Weights of a small transformer language model.
Architecture: RMSNorm before each block, rotary positions, no biases in attention or MLP, untied embeddings, normalized queries and keys, some layers without positions, local attention windows, gated attention, exclusive self-attention, value embeddings, hashed n-gram embeddings, a smear gate, an embedding shortcut, learned residual scales, skips across layers, capped logits.
Training: a variant of Muon for these matrices, 359M tokens, 11937 steps.
Each number is 50 + 15 x the weight over its row's rms, rounded and kept within 0 to 99. Layers, rows and columns count from 0. The size before them is the row's rms in percent of the matrix's.

# gate: layer 5 MLP gate, 1472x448, rms 0.0688, rows 972-1006, columns 0-63
# up: layer 5 MLP up, 1472x448, rms 0.0734, rows 972-1006, columns 0-63
# down: layer 5 MLP down (transposed), 1472x448, rms 0.0265, rows 972-1006, columns 0-63
gate972 097:58 52 55 28 49 76 29 42 49 30 67 55 37 43 47 57 52 12 48 70 48 42 42 56 49 51 56 59 46 28 35 51 52 38 41 31 54 77 23 15 37 50 54 71 70 46 33 60 34 64 55 45 37 39 64 43 29 35 70 74 60 51 61 38
up972 102:39 71 54 46 47 39 44 56 63 65 38 48 45 39 37 60 49 41 53 41 59 41 64 50 45 41 53 39 53 49 20 63 47 31 54 65 53 30 52 74 33 52 64 69 53 55 30 57 34 30 34 76 73 04 70 60 33 57 54 40 35 52 57 33
down972 098:43 53 56 83 60 06 51 13 30 75 40 49 33 70 29 63 20 60 58 46 41 60 56 56 59 74 42 54 41 46 69 47 58 46 61 55 31 38 53 56 45 45 46 59 55 45 65 64 35 43 35 25 69 61 69 58 41 61 66 60 94 29 17 54
gate973 095:35 53 33 09 41 70 44 54 69 59 28 45 38 47 50 33 25 30 64 39 56 64 58 43 55 34 44 52 37 59 54 47 41 32 44 63 41 30 53 67 52 38 30 40 43 68 48 54 28 58 59 55 77 45 50 52 55 51 46 55 46 74 44 44
up973 097:34 63 61 53 84 77 18 73 67 26 55 56 69 50 41 40 19 54 49 40 51 67 34 21 28 55 32 35 50 64 40 28 51 51 57 67 60 80 30 41 54 13 54 51 42 80 29 37 23 45 55 38 77 40 44 47 90 60 49 53 57 44 38 49
down973 102:48 46 67 42 32 34 59 56 61 67 81 44 61 34 56 32 44 54 34 52 70 45 71 86 38 41 51 58 41 29 83 71 59 38 57 68 49 52 55 41 34 47 69 82 65 54 53 67 49 50 64 28 49 74 43 49 41 73 45 88 47 50 49 55
gate974 100:45 54 26 75 20 42 45 66 26 15 25 43 57 66 42 64 42 43 67 53 49 53 52 19 50 46 41 57 43 55 71 50 47 49 57 36 61 58 36 71 79 43 31 58 64 60 31 52 62 53 27 50 23 44 59 54 42 33 53 55 65 33 77 30
up974 100:59 34 51 24 74 28 63 43 60 65 28 78 42 62 38 71 55 26 40 59 71 43 32 45 81 30 38 68 63 80 21 64 33 34 39 36 32 32 41 73 33 39 62 51 55 67 73 53 46 53 55 55 47 61 63 19 55 68 60 39 55 71 29 56
down974 094:68 57 46 56 36 41 57 51 60 56 55 57 25 40 21 52 41 65 83 38 23 72 40 59 61 47 59 69 49 41 51 60 13 30 44 66 64 56 45 44 60 31 51 70 42 49 84 45 78 76 44 52 47 46 49 57 45 44 34 64 40 74 58 52
gate975 101:65 29 02 46 30 53 33 69 55 51 49 41 61 47 42 47 46 56 24 60 68 44 63 64 61 38 54 52 52 47 39 60 31 63 33 44 34 61 32 21 32 63 17 64 60 49 46 32 29 43 52 63 39 70 77 67 68 57 60 51 48 46 45 47
up975 106:50 62 64 69 69 40 58 46 59 61 24 52 46 27 32 23 44 48 60 80 41 52 59 58 46 38 43 44 61 75 51 38 88 56 80 58 59 40 35 48 99 42 38 41 51 38 60 81 61 69 45 47 67 54 62 12 17 37 40 46 60 64 83 40
down975 103:45 35 80 55 56 77 97 58 47 47 42 23 44 60 89 31 48 60 49 53 52 55 32 46 55 52 65 29 62 41 42 55 36 49 46 43 56 20 40 72 52 38 62 56 64 54 17 50 47 35 33 38 43 59 76 38 30 58 27 42 69 37 49 44
gate976 098:58 62 45 60 41 58 68 69 42 56 25 44 71 42 64 43 66 40 32 37 36 67 75 59 66 41 41 36 58 12 57 60 50 63 56 19 47 47 59 60 31 89 56 19 38 72 37 38 62 26 48 07 43 53 47 37 54 54 60 39 44 37 63 51
up976 097:52 53 45 44 08 18 57 18 61 64 73 60 52 71 72 59 36 78 57 43 48 23 29 23 42 55 47 77 20 63 36 40 28 43 41 59 58 27 47 50 64 76 49 47 47 40 75 28 58 55 64 33 43 66 59 59 38 49 47 60 61 64 43 58
down976 098:38 54 45 40 51 55 50 50 46 50 29 24 73 66 28 56 30 46 38 48 50 35 56 63 64 27 45 28 52 53 29 62 42 40 64 43 48 39 46 64 41 82 35 43 29 27 59 34 41 39 62 61 76 60 53 52 28 32 18 54 38 74 39 40
gate977 104:31 49 49 78 43 76 75 34 59 38 32 54 47 37 25 56 58 54 57 95 54 45 54 53 38 36 76 30 35 57 68 45 34 81 42 53 32 31 50 69 32 41 43 27 35 47 65 29 51 69 58 51 56 57 82 21 43 62 20 39 69 22 24 59
up977 106:69 44 71 40 57 55 69 63 48 97 49 40 51 34 47 37 33 41 42 64 69 66 47 66 60 30 28 61 40 72 33 77 68 48 41 62 76 48 70 47 53 40 45 49 60 52 52 47 73 43 35 69 45 27 58 60 55 44 61 39 37 63 51 46
down977 100:63 38 35 52 41 82 56 30 51 33 25 75 78 48 30 58 35 31 71 53 47 54 51 40 35 47 79 36 43 52 80 38 43 33 54 50 66 53 73 31 53 44 42 34 65 50 75 70 41 56 46 78 43 18 57 68 41 59 50 22 54 55 40 46
gate978 100:67 79 42 46 39 65 77 46 73 84 41 51 92 41 46 45 54 63 57 49 75 45 61 37 47 29 48 23 60 50 43 55 76 63 30 48 36 39 40 69 50 61 48 51 54 35 39 44 78 18 55 32 65 32 46 16 69 50 41 69 33 36 52 69
up978 095:47 73 40 42 54 44 68 21 57 57 40 56 71 41 73 61 63 38 46 58 61 28 73 46 65 09 68 58 58 42 30 54 63 59 44 61 29 35 49 49 65 64 43 36 74 59 50 50 73 45 23 39 50 48 43 22 52 51 35 54 41 63 48 69
down978 098:67 47 36 63 54 63 41 46 50 48 62 45 56 50 52 70 25 67 65 37 41 33 50 47 47 54 56 32 71 30 61 26 66 74 21 45 72 38 57 70 22 65 39 52 49 67 38 47 57 15 67 49 32 38 46 46 46 56 23 57 53 21 37 41
gate979 107:50 64 41 64 07 56 40 49 68 42 29 62 43 30 47 33 21 26 34 57 50 57 58 57 68 64 62 57 32 33 28 71 23 26 76 56 63 63 55 48 55 36 68 61 32 56 52 73 71 61 28 71 95 50 44 25 73 47 66 51 27 31 45 54
up979 118:33 42 67 49 47 53 73 19 52 61 61 67 33 33 69 28 48 51 58 50 41 55 54 44 41 51 69 66 65 44 55 54 29 40 74 47 76 37 52 55 83 78 23 77 65 41 60 47 52 35 41 68 58 54 41 57 57 70 58 44 29 75 32 32
down979 119:42 47 59 72 56 51 38 39 60 42 66 49 38 57 66 22 50 40 50 73 51 40 29 88 52 64 44 49 62 71 57 40 33 30 61 34 82 21 55 58 41 51 46 65 29 65 43 56 49 45 57 60 42 33 41 59 68 39 26 52 29 70 61 32
gate980 100:35 61 57 58 37 49 62 59 56 55 40 36 49 40 34 81 88 74 51 49 62 57 45 54 14 69 54 54 84 62 54 62 67 64 38 76 42 62 35 26 55 60 44 51 60 31 48 50 26 52 32 84 18 67 45 39 43 48 57 34 30 54 63 47
up980 095:62 53 61 52 60 43 51 42 54 43 49 44 36 58 53 29 53 47 55 68 21 32 34 39 44 25 45 37 50 68 60 36 43 63 55 20 68 42 44 43 62 41 74 22 45 64 60 78 65 39 32 25 74 73 49 46 46 53 40 26 60 39 73 32
down980 094:43 67 55 25 27 57 89 64 69 63 50 26 53 35 34 35 49 78 59 66 31 40 25 30 79 51 62 47 62 53 67 36 57 62 28 78 57 38 39 78 49 65 51 53 62 63 81 49 70 16 34 50 76 61 22 38 31 35 29 48 56 70 76 38
gate981 106:48 69 59 49 22 77 54 37 57 80 41 43 45 44 85 37 48 55 65 69 57 56 25 47 58 41 56 60 39 64 75 53 38 71 59 62 42 47 72 15 69 92 50 48 61 27 51 59 32 44 43 33 53 61 65 57 53 23 58 53 68 51 77 39
up981 098:52 48 24 54 43 65 42 53 31 39 64 47 69 16 38 79 45 44 48 43 32 39 47 43 40 55 38 34 30 39 65 60 52 35 53 36 62 54 50 51 48 36 50 78 68 53 48 60 71 88 64 46 65 61 38 55 31 67 38 28 57 66 38 71
down981 100:38 61 48 43 45 36 30 60 58 69 33 38 35 53 68 62 44 45 33 33 46 40 41 50 63 56 42 37 68 40 52 70 53 44 52 35 44 42 67 58 74 49 45 41 67 79 34 67 49 74 51 55 75 35 41 35 78 75 77 37 47 75 64 39
gate982 098:49 46 48 37 58 61 79 36 65 51 23 54 62 45 50 26 52 44 40 63 60 70 64 60 36 48 78 49 36 29 45 68 74 58 42 36 61 51 85 57 54 32 52 58 30 45 54 71 56 55 56 76 37 57 51 50 45 81 56 16 41 77 20 82
up982 097:49 37 58 49 74 68 56 42 61 70 30 80 48 54 64 32 63 45 59 64 71 65 69 58 59 58 64 42 20 50 30 87 65 63 43 33 63 47 35 69 57 60 80 60 29 60 41 63 54 52 52 48 59 59 52 41 29 70 75 53 64 56 41 50
down982 100:59 52 43 76 47 56 53 38 33 36 38 53 85 41 67 61 76 38 40 59 59 39 52 88 42 61 55 35 23 61 62 75 74 44 62 84 70 27 09 54 09 38 18 43 64 62 54 60 45 52 19 28 59 60 47 33 90 24 41 53 39 46 64 64
gate983 100:59 33 66 54 17 32 70 61 61 51 57 47 47 66 65 51 67 60 39 45 58 57 28 40 54 59 59 53 48 67 55 72 32 68 76 52 55 39 43 41 18 70 35 56 49 40 58 56 43 34 60 24 46 30 55 74 71 59 49 70 52 30 56 40
up983 096:41 21 44 42 53 42 62 63 95 54 11 38 35 38 52 66 46 47 55 20 44 52 31 41 61 73 49 52 34 51 46 26 25 42 54 49 73 44 31 26 58 12 63 55 42 69 51 50 63 61 21 46 66 60 30 45 66 49 76 43 34 64 41 39
down983 098:63 62 56 35 24 40 38 53 38 40 51 30 53 46 41 59 51 33 20 78 56 45 58 30 57 63 42 41 59 34 38 47 56 27 76 59 46 44 68 35 43 57 41 52 25 55 50 50 40 49 73 43 68 59 32 62 62 60 39 48 54 55 87 58
gate984 106:60 59 25 47 48 49 56 36 56 43 41 84 70 48 56 42 44 30 57 52 57 39 51 38 46 49 83 54 68 49 70 57 60 48 50 54 59 43 32 59 65 45 63 44 29 39 67 48 43 50 34 53 54 71 52 56 21 53 30 81 77 59 33 48
up984 104:85 50 10 46 53 68 60 38 39 54 59 39 66 49 42 59 27 53 45 47 40 81 36 16 58 49 58 59 52 29 54 46 35 50 38 46 50 51 59 41 81 74 45 49 49 51 74 60 39 59 54 42 52 64 83 65 42 61 43 33 62 61 79 53
down984 100:75 71 29 55 10 52 63 41 53 39 56 29 56 57 41 59 78 63 60 49 65 54 02 48 34 49 44 65 74 62 59 46 52 55 40 59 77 36 52 72 55 69 60 47 61 32 45 49 47 57 32 64 39 54 33 40 55 66 50 45 61 41 60 50
gate985 094:50 61 45 53 61 91 67 50 58 32 93 38 67 37 39 42 27 31 48 32 44 41 46 68 86 63 65 59 21 37 39 47 35 41 51 57 51 40 56 57 57 48 76 57 66 52 55 69 46 77 52 59 22 32 40 37 28 61 46 82 54 56 50 57
up985 097:76 32 80 72 39 51 44 43 31 48 31 64 57 57 43 56 40 53 57 73 46 62 61 45 42 43 52 66 25 61 52 32 32 63 31 28 57 59 20 20 39 72 62 61 23 42 54 39 41 51 64 48 30 60 37 70 42 83 28 11 64 38 63 58
down985 096:39 56 42 57 42 17 67 66 86 60 30 40 54 59 63 51 64 52 62 38 55 50 44 48 50 38 48 20 45 50 16 31 35 44 66 39 54 53 41 52 49 32 44 63 61 59 59 36 49 54 73 55 53 43 83 64 63 58 66 41 55 53 60 48
gate986 104:53 21 51 49 19 57 69 28 58 35 39 50 38 69 97 50 56 59 52 42 27 47 48 42 73 25 67 46 24 51 64 58 50 34 54 20 54 51 29 58 39 35 29 73 53 57 39 54 78 46 55 37 36 66 73 43 35 36 62 53 38 40 29 41
up986 104:42 32 45 50 46 60 55 30 74 50 58 65 56 58 40 78 42 43 66 64 63 82 69 65 57 62 51 49 43 68 60 75 41 41 26 34 66 51 27 66 57 66 34 78 64 81 19 71 89 51 53 48 33 47 56 51 41 37 62 47 49 44 40 39
down986 101:56 80 79 51 48 42 43 36 31 53 73 71 47 37 56 49 44 63 39 33 59 59 60 45 39 38 48 72 43 24 60 62 37 54 68 37 55 51 23 40 58 75 47 78 51 65 49 25 55 76 63 72 65 35 64 27 35 45 50 51 75 51 65 40
gate987 101:41 59 52 46 28 66 36 36 45 41 41 35 45 72 53 37 55 49 37 40 39 62 44 67 48 47 60 64 82 44 77 41 58 65 62 53 56 51 33 51 64 50 44 35 51 40 49 54 85 60 63 72 43 44 63 53 42 35 36 27 53 42 39 42
up987 103:32 53 61 56 71 44 79 24 70 30 49 31 42 59 58 49 40 58 64 38 58 60 75 28 51 51 99 50 45 69 42 36 80 77 46 46 61 65 49 46 63 80 48 68 55 44 61 44 53 22 36 75 58 45 84 10 73 36 67 51 50 68 37 87
down987 101:61 21 53 30 34 73 50 33 46 28 58 43 70 39 63 67 39 53 56 17 25 67 62 53 29 52 80 53 57 48 73 45 64 38 43 69 86 83 48 48 31 40 76 48 62 61 52 30 51 60 47 36 45 44 51 51 40 56 53 52 47 47 59 55
gate988 101:58 51 37 64 46 57 37 65 62 67 30 58 49 52 55 60 74 57 37 47 66 51 35 48 47 66 39 55 72 52 65 45 33 58 61 55 60 41 27 30 41 53 37 41 35 73 33 46 66 57 20 45 48 62 62 69 52 59 42 73 75 27 44 51
up988 104:35 62 60 61 62 70 64 58 66 56 64 65 25 41 76 28 30 52 51 44 46 46 36 47 20 55 44 72 50 63 65 41 64 63 46 29 40 12 42 18 36 68 39 36 40 51 68 27 46 52 22 39 39 59 66 67 69 49 46 34 42 41 47 54
down988 103:48 31 74 49 48 65 47 38 25 47 51 48 61 72 72 40 62 37 30 42 60 77 36 45 34 69 70 52 36 39 57 34 44 46 27 58 57 53 17 25 45 58 39 23 45 63 47 42 35 43 33 36 35 30 48 61 56 40 26 56 48 38 56 36
gate989 099:29 52 44 63 41 56 63 67 45 73 55 43 36 36 42 67 21 41 39 54 63 53 32 47 47 37 46 48 41 32 52 44 52 58 49 48 27 47 28 45 26 42 53 59 99 46 63 48 30 62 66 57 58 48 43 35 47 29 69 54 38 25 57 66
up989 104:19 38 61 69 34 43 60 56 53 45 58 49 38 53 42 63 46 60 47 57 46 57 19 56 74 23 43 35 45 69 38 48 54 42 45 32 46 69 36 34 47 27 47 41 23 91 69 38 58 74 44 24 20 46 60 52 63 36 29 54 46 44 20 24
down989 103:50 76 48 51 69 59 25 71 61 49 47 49 72 67 56 40 41 25 76 59 61 27 51 56 53 46 56 53 41 48 58 29 52 40 38 33 48 21 24 64 61 59 41 40 50 41 55 59 63 38 43 44 70 72 53 62 49 48 76 50 44 51 31 45
gate990 100:25 35 62 45 38 43 52 50 49 79 37 31 53 71 20 44 51 30 40 37 60 48 38 50 62 50 50 46 08 59 61 63 62 24 45 42 53 68 71 59 21 16 62 37 28 47 28 54 98 75 68 64 42 41 67 44 52 51 43 61 39 59 48 38
up990 096:40 60 56 39 51 39 55 35 24 54 58 44 45 53 47 28 61 64 52 52 49 61 43 55 53 43 56 46 71 45 31 55 33 68 73 75 42 66 37 50 51 67 59 41 36 41 57 48 49 58 48 21 53 51 32 48 44 45 67 30 41 65 41 80
down990 100:43 51 60 42 42 16 79 61 71 34 43 41 65 34 70 46 29 68 71 37 40 55 54 28 22 44 58 44 38 54 62 42 51 57 39 22 62 60 64 50 53 19 62 24 74 78 46 41 70 34 46 42 55 48 69 61 33 54 15 64 63 43 72 50
gate991 097:41 60 41 50 37 58 41 37 60 66 71 53 57 46 41 51 67 49 45 55 44 66 57 39 37 59 57 54 27 50 59 52 54 40 35 43 56 37 54 54 62 69 58 38 50 52 34 61 37 62 35 04 47 51 76 55 38 29 75 46 41 52 70 58
up991 099:50 69 42 45 58 43 68 55 43 58 57 48 32 51 33 65 53 61 51 35 69 71 43 74 36 75 59 50 30 54 49 65 47 30 51 36 49 50 00 47 57 69 40 33 44 62 66 40 64 52 57 38 69 83 57 39 80 80 69 64 74 57 38 63
down991 101:56 87 55 57 72 40 48 47 29 28 37 45 38 60 33 82 69 54 54 68 88 48 55 27 56 63 66 48 37 54 29 67 70 55 43 22 49 57 85 57 47 66 59 54 47 27 56 79 79 76 39 71 24 49 48 53 45 41 64 47 48 32 45 83
gate992 094:36 53 44 44 53 54 30 35 76 54 35 76 71 48 40 39 55 47 42 36 40 86 48 51 10 35 55 54 29 53 56 30 36 58 53 57 55 56 31 42 43 35 48 61 60 65 49 37 53 39 38 47 40 66 32 56 32 47 29 46 31 65 67 50
up992 093:23 77 47 26 73 56 30 84 32 35 70 64 61 71 30 71 24 57 54 48 31 72 68 45 61 52 39 44 57 49 53 55 49 43 31 68 56 67 64 34 53 26 76 31 26 17 63 52 55 37 50 25 55 57 64 39 36 42 62 49 62 39 54 52
down992 093:61 68 55 46 29 55 58 45 53 44 42 53 33 48 53 56 41 32 54 46 43 62 59 42 40 60 59 49 31 67 71 58 37 34 55 44 64 49 36 54 56 31 68 62 36 47 62 48 36 46 34 49 22 49 59 32 66 52 16 58 16 70 58 47
gate993 093:61 62 36 18 34 70 49 09 47 56 75 30 35 62 52 72 46 45 58 30 45 31 47 50 74 53 37 35 46 61 19 57 42 56 77 53 86 29 38 52 43 59 38 62 52 35 28 54 53 31 67 41 56 46 36 51 38 48 59 73 51 32 27 68
up993 092:58 18 43 95 60 36 42 71 68 35 28 77 19 43 38 43 48 49 63 59 52 44 30 57 25 46 38 68 73 36 72 36 58 54 17 43 43 55 56 41 43 26 46 49 54 65 55 51 49 60 35 56 51 70 68 36 43 43 52 36 61 62 46 52
down993 095:33 76 33 14 25 22 46 51 37 86 44 57 70 47 53 61 63 42 47 47 58 62 46 42 44 80 49 51 43 33 60 66 54 55 26 53 52 51 49 54 53 23 40 66 59 62 52 59 48 59 58 61 60 62 68 33 56 55 54 74 66 32 22 62
gate994 101:20 46 64 34 43 53 65 22 53 59 66 29 66 42 50 34 54 71 25 60 46 27 46 47 59 48 53 33 56 63 36 13 76 50 66 41 70 57 67 75 57 26 54 59 45 69 28 44 44 38 42 71 56 52 52 13 61 28 41 29 13 37 52 54
up994 099:65 09 62 57 78 35 65 79 88 50 38 44 60 54 61 47 51 45 11 43 55 47 27 40 34 44 56 40 48 40 66 62 54 65 29 37 63 51 43 17 54 52 55 45 31 58 47 46 42 62 57 42 50 43 54 64 51 47 55 82 84 59 32 46
down994 101:49 53 52 60 64 41 50 51 74 67 35 62 53 55 81 35 64 60 56 61 42 48 53 68 30 38 47 67 52 73 68 46 76 46 21 59 60 47 41 49 48 56 57 42 51 45 60 30 30 36 43 26 69 54 64 50 73 36 28 72 50 42 39 73
gate995 100:83 89 45 44 53 24 63 60 75 66 24 43 67 45 49 38 83 59 36 37 48 69 50 56 58 51 46 34 36 76 59 57 74 37 54 68 51 55 32 45 44 40 38 41 32 57 62 54 72 53 67 60 59 53 40 26 14 45 68 54 40 39 64 37
up995 102:60 50 71 19 35 60 45 62 46 55 59 45 44 66 59 46 44 36 46 56 35 51 06 66 37 68 60 27 56 52 76 59 29 23 46 44 69 29 48 42 41 44 44 25 68 45 69 57 44 40 51 60 58 45 45 95 53 61 58 43 58 71 59 56
down995 099:70 35 74 62 43 67 34 44 55 38 64 61 48 48 51 49 14 45 44 29 52 50 56 67 56 45 69 64 53 26 34 38 52 34 62 45 55 55 47 36 44 48 83 69 48 61 35 58 61 42 61 64 59 31 48 71 94 48 64 49 58 47 40 47
gate996 101:64 46 54 54 44 59 43 39 34 44 36 38 35 38 41 48 35 50 58 60 51 61 39 46 60 47 27 25 59 84 69 37 49 65 37 43 55 38 56 44 70 52 55 47 69 54 54 49 49 71 60 32 60 43 48 36 53 38 44 46 55 53 61 61
up996 096:36 42 34 50 50 70 49 36 37 51 49 51 73 40 51 40 53 45 34 59 64 53 51 57 65 67 39 46 49 27 27 26 81 51 75 72 63 69 56 34 68 90 59 64 45 41 41 61 58 49 40 45 66 33 30 34 48 76 56 43 23 56 68 58
down996 096:44 54 51 65 28 43 47 60 55 41 69 35 39 32 46 46 65 55 56 30 64 78 33 51 61 45 31 78 52 42 17 52 55 56 33 56 35 69 32 65 04 57 44 56 68 19 41 62 62 40 30 71 37 52 26 32 51 73 59 69 43 53 67 45
gate997 100:77 63 48 38 47 28 60 10 65 46 33 57 55 69 28 49 66 39 43 35 14 33 48 42 52 35 38 29 64 43 53 23 37 52 52 46 55 35 41 43 75 45 41 73 46 34 42 43 55 48 71 58 42 53 58 47 58 43 54 44 31 71 44 55
up997 100:40 41 67 68 44 32 52 29 69 99 54 98 56 60 24 42 58 24 57 45 42 46 31 20 32 62 43 45 45 54 46 40 37 39 63 31 73 36 76 52 63 58 41 62 52 44 30 59 43 60 50 76 48 20 60 54 33 41 54 71 59 55 55 48
down997 099:60 67 65 70 54 51 54 44 44 32 56 15 62 77 35 42 59 29 57 46 51 73 48 19 27 58 60 59 64 72 58 50 48 53 67 52 65 61 55 44 66 78 48 55 70 58 55 31 62 60 50 66 71 34 78 23 21 63 67 53 56 46 36 62
gate998 098:45 68 47 30 46 62 60 49 49 61 47 81 65 53 70 24 74 30 37 67 37 55 48 53 47 67 72 43 66 26 36 60 49 55 42 30 70 78 55 33 57 44 28 20 56 39 76 38 55 57 30 47 68 58 34 34 62 66 31 83 64 56 63 78
up998 097:56 66 55 82 43 57 48 63 55 60 43 29 58 37 46 54 60 70 76 35 49 55 45 91 51 51 26 50 33 53 46 32 31 78 40 74 66 34 53 47 23 68 65 25 62 64 32 40 61 35 61 65 41 44 50 54 54 37 77 18 35 32 32 47
down998 097:49 48 64 53 32 66 60 51 47 27 55 43 90 39 12 43 26 36 45 52 29 61 51 06 51 37 67 51 32 62 56 53 59 68 33 68 51 64 50 45 34 70 53 53 57 53 33 79 35 49 53 67 77 32 60 75 71 42 71 41 67 65 47 42
gate999 096:44 63 63 39 41 49 58 44 68 81 57 52 80 41 55 76 71 64 59 47 49 59 40 51 70 17 32 52 33 49 51 41 56 30 59 66 61 23 38 53 44 58 57 53 35 42 28 40 79 47 69 34 37 18 80 39 36 76 48 44 64 51 22 32
up999 092:46 55 45 67 15 61 71 43 59 44 67 39 48 80 77 45 51 60 62 49 47 65 28 43 57 35 44 50 50 24 38 10 28 50 43 44 53 40 48 70 65 57 52 52 27 51 62 42 20 52 68 44 49 42 75 47 64 65 65 55 37 33 42 38
down999 093:50 42 59 61 46 62 41 60 28 37 35 41 58 50 54 18 79 60 76 51 55 60 39 77 40 80 43 43 47 47 24 62 39 59 54 52 41 38 53 36 63 56 42 42 59 32 52 63 44 37 31 44 47 50 62 46 21 59 41 37 35 61 15 52
gate1000 100:41 75 64 29 39 46 70 27 45 71 59 25 43 41 25 61 58 62 44 71 38 48 57 47 35 40 55 68 52 49 33 77 55 50 61 58 77 67 60 39 84 72 66 48 47 50 54 52 62 64 56 61 51 40 37 51 42 50 60 35 40 65 61 84
up1000 100:66 37 63 50 56 71 24 69 24 47 56 63 65 39 48 38 48 46 34 25 55 55 28 40 14 72 39 34 64 92 63 29 54 35 39 32 38 61 50 44 25 77 50 41 41 42 24 63 59 61 10 03 51 74 60 60 62 45 54 35 41 51 38 43
down1000 093:23 38 21 49 34 50 89 65 68 43 54 32 76 75 64 42 43 52 44 57 67 35 45 63 53 42 72 32 39 54 56 93 39 34 59 52 50 46 32 56 40 75 29 65 62 51 60 38 57 66 41 83 66 31 58 41 39 58 75 39 34 60 68 73
gate1001 106:30 42 35 71 41 59 63 45 73 51 21 45 48 47 45 46 60 27 53 27 29 28 64 51 60 52 54 36 55 29 59 34 54 57 46 66 36 36 51 47 59 62 48 49 51 52 39 38 47 61 25 60 40 64 59 38 52 38 49 39 60 54 27 36
up1001 109:70 42 40 46 40 75 44 22 48 22 57 65 36 77 35 49 48 41 48 57 37 50 39 54 46 38 45 51 69 36 29 46 54 41 59 61 59 51 62 42 45 63 28 55 34 60 61 71 47 47 40 33 57 40 54 67 36 52 67 66 19 45 54 41
down1001 105:29 49 21 40 42 62 43 34 60 71 44 29 32 68 45 45 80 82 47 55 58 57 41 50 28 46 67 60 73 46 25 61 56 72 45 67 43 99 49 36 67 41 47 32 74 56 53 33 59 37 37 38 24 33 49 76 60 62 42 50 21 61 48 51
gate1002 101:54 51 59 20 57 61 44 56 31 53 63 45 64 61 33 49 60 47 67 55 69 61 60 77 43 49 57 59 52 33 68 58 57 48 67 18 55 36 34 32 25 40 57 81 63 72 41 62 55 57 55 48 37 50 56 43 26 28 31 46 53 64 33 39
up1002 105:43 45 82 62 40 54 78 42 63 62 39 58 40 36 75 69 51 45 39 44 67 19 52 42 61 41 62 57 60 13 46 49 56 26 33 57 40 47 35 54 45 57 68 44 40 71 48 47 35 54 48 38 41 65 32 49 29 52 38 58 67 43 42 56
down1002 107:31 73 74 36 64 54 56 55 60 34 55 40 12 53 38 62 47 33 76 58 53 91 55 59 49 79 61 30 32 44 51 40 61 36 84 10 50 44 57 21 40 50 54 73 63 76 35 54 34 57 64 53 58 62 61 45 47 58 23 59 57 49 32 64
gate1003 103:40 44 38 51 45 30 27 65 73 49 66 36 55 28 45 40 51 68 39 51 20 63 65 65 51 67 69 38 51 39 53 64 43 43 54 30 59 16 21 64 00 27 53 19 75 29 51 64 80 69 25 50 43 23 39 45 57 69 50 60 52 44 44 55
up1003 095:69 55 64 33 47 55 62 43 31 68 43 53 58 57 52 27 61 76 42 48 57 44 46 35 59 66 64 69 52 29 62 50 50 68 24 75 32 52 63 69 65 85 55 72 31 44 43 59 36 51 46 37 65 60 42 45 38 36 21 55 65 60 47 51
down1003 100:74 31 31 53 56 33 77 39 68 34 57 44 40 52 79 33 50 47 55 56 69 54 40 06 48 58 59 45 43 65 70 25 34 57 39 52 38 60 36 42 65 57 47 44 52 32 56 60 56 42 50 40 40 42 47 44 81 53 62 72 28 60 45 54
gate1004 099:60 32 44 51 57 55 61 64 31 24 71 60 57 42 46 55 56 61 63 60 67 52 41 56 58 53 26 36 45 54 42 54 50 64 32 60 40 74 48 57 68 50 06 44 69 67 50 54 22 39 34 58 43 42 17 54 49 15 47 35 60 51 57 72
up1004 097:39 50 75 76 60 07 82 56 52 23 40 77 57 48 41 36 39 59 65 56 48 41 48 38 33 42 14 18 61 65 67 52 51 52 54 32 65 65 53 53 59 65 49 56 51 52 56 66 49 73 33 40 59 66 63 43 37 64 59 65 67 53 46 50
down1004 099:70 42 63 38 49 40 53 73 43 41 52 47 61 58 51 36 27 26 40 48 54 52 59 40 35 32 35 63 49 78 34 58 31 66 62 54 54 49 53 52 23 63 59 59 58 48 29 48 54 55 22 69 41 29 56 54 61 43 59 33 34 51 69 44
gate1005 098:56 46 70 33 33 70 37 67 65 59 41 45 54 67 49 76 58 84 64 35 38 43 45 41 59 49 38 60 46 54 59 60 44 51 31 40 54 68 31 73 31 55 73 53 26 37 49 77 72 44 39 34 60 44 59 52 68 46 33 32 84 53 66 36
up1005 098:34 56 68 48 34 48 51 70 41 65 63 70 61 46 81 46 40 61 54 38 61 38 60 45 46 82 53 58 54 53 41 42 61 76 50 71 59 61 66 30 44 42 46 60 61 58 45 38 48 60 41 37 75 63 03 69 52 62 68 61 38 65 53 69
down1005 096:76 40 22 55 57 60 28 59 40 59 45 33 38 47 44 59 60 24 37 34 39 56 42 28 60 51 50 38 36 30 70 44 48 64 54 47 47 44 48 31 80 52 54 63 44 68 47 59 38 47 50 73 42 37 64 45 61 52 78 71 53 59 40 38
gate1006 098:59 38 48 47 35 71 57 48 51 75 62 44 33 34 51 60 64 53 38 56 40 42 32 63 67 62 51 56 76 55 61 51 58 68 52 50 82 72 73 44 52 27 49 59 39 39 71 70 41 42 53 52 60 55 76 60 40 89 58 56 25 54 25 50
up1006 093:85 76 30 45 46 78 70 50 22 53 70 49 50 38 33 44 89 60 36 43 46 76 36 41 41 38 46 59 82 46 54 59 51 41 45 40 65 57 47 39 03 40 44 43 65 45 75 58 66 33 32 42 28 44 44 55 66 46 42 54 33 45 73 75
down1006 097:54 13 24 44 02 42 98 39 81 39 27 64 57 58 78 62 34 84 40 44 42 66 45 52 56 50 51 47 63 46 38 70 60 37 55 58 48 60 42 54 53 45 59 63 59 50 45 35 68 52 58 38 43 40 24 51 88 92 48 47 55 59 26 59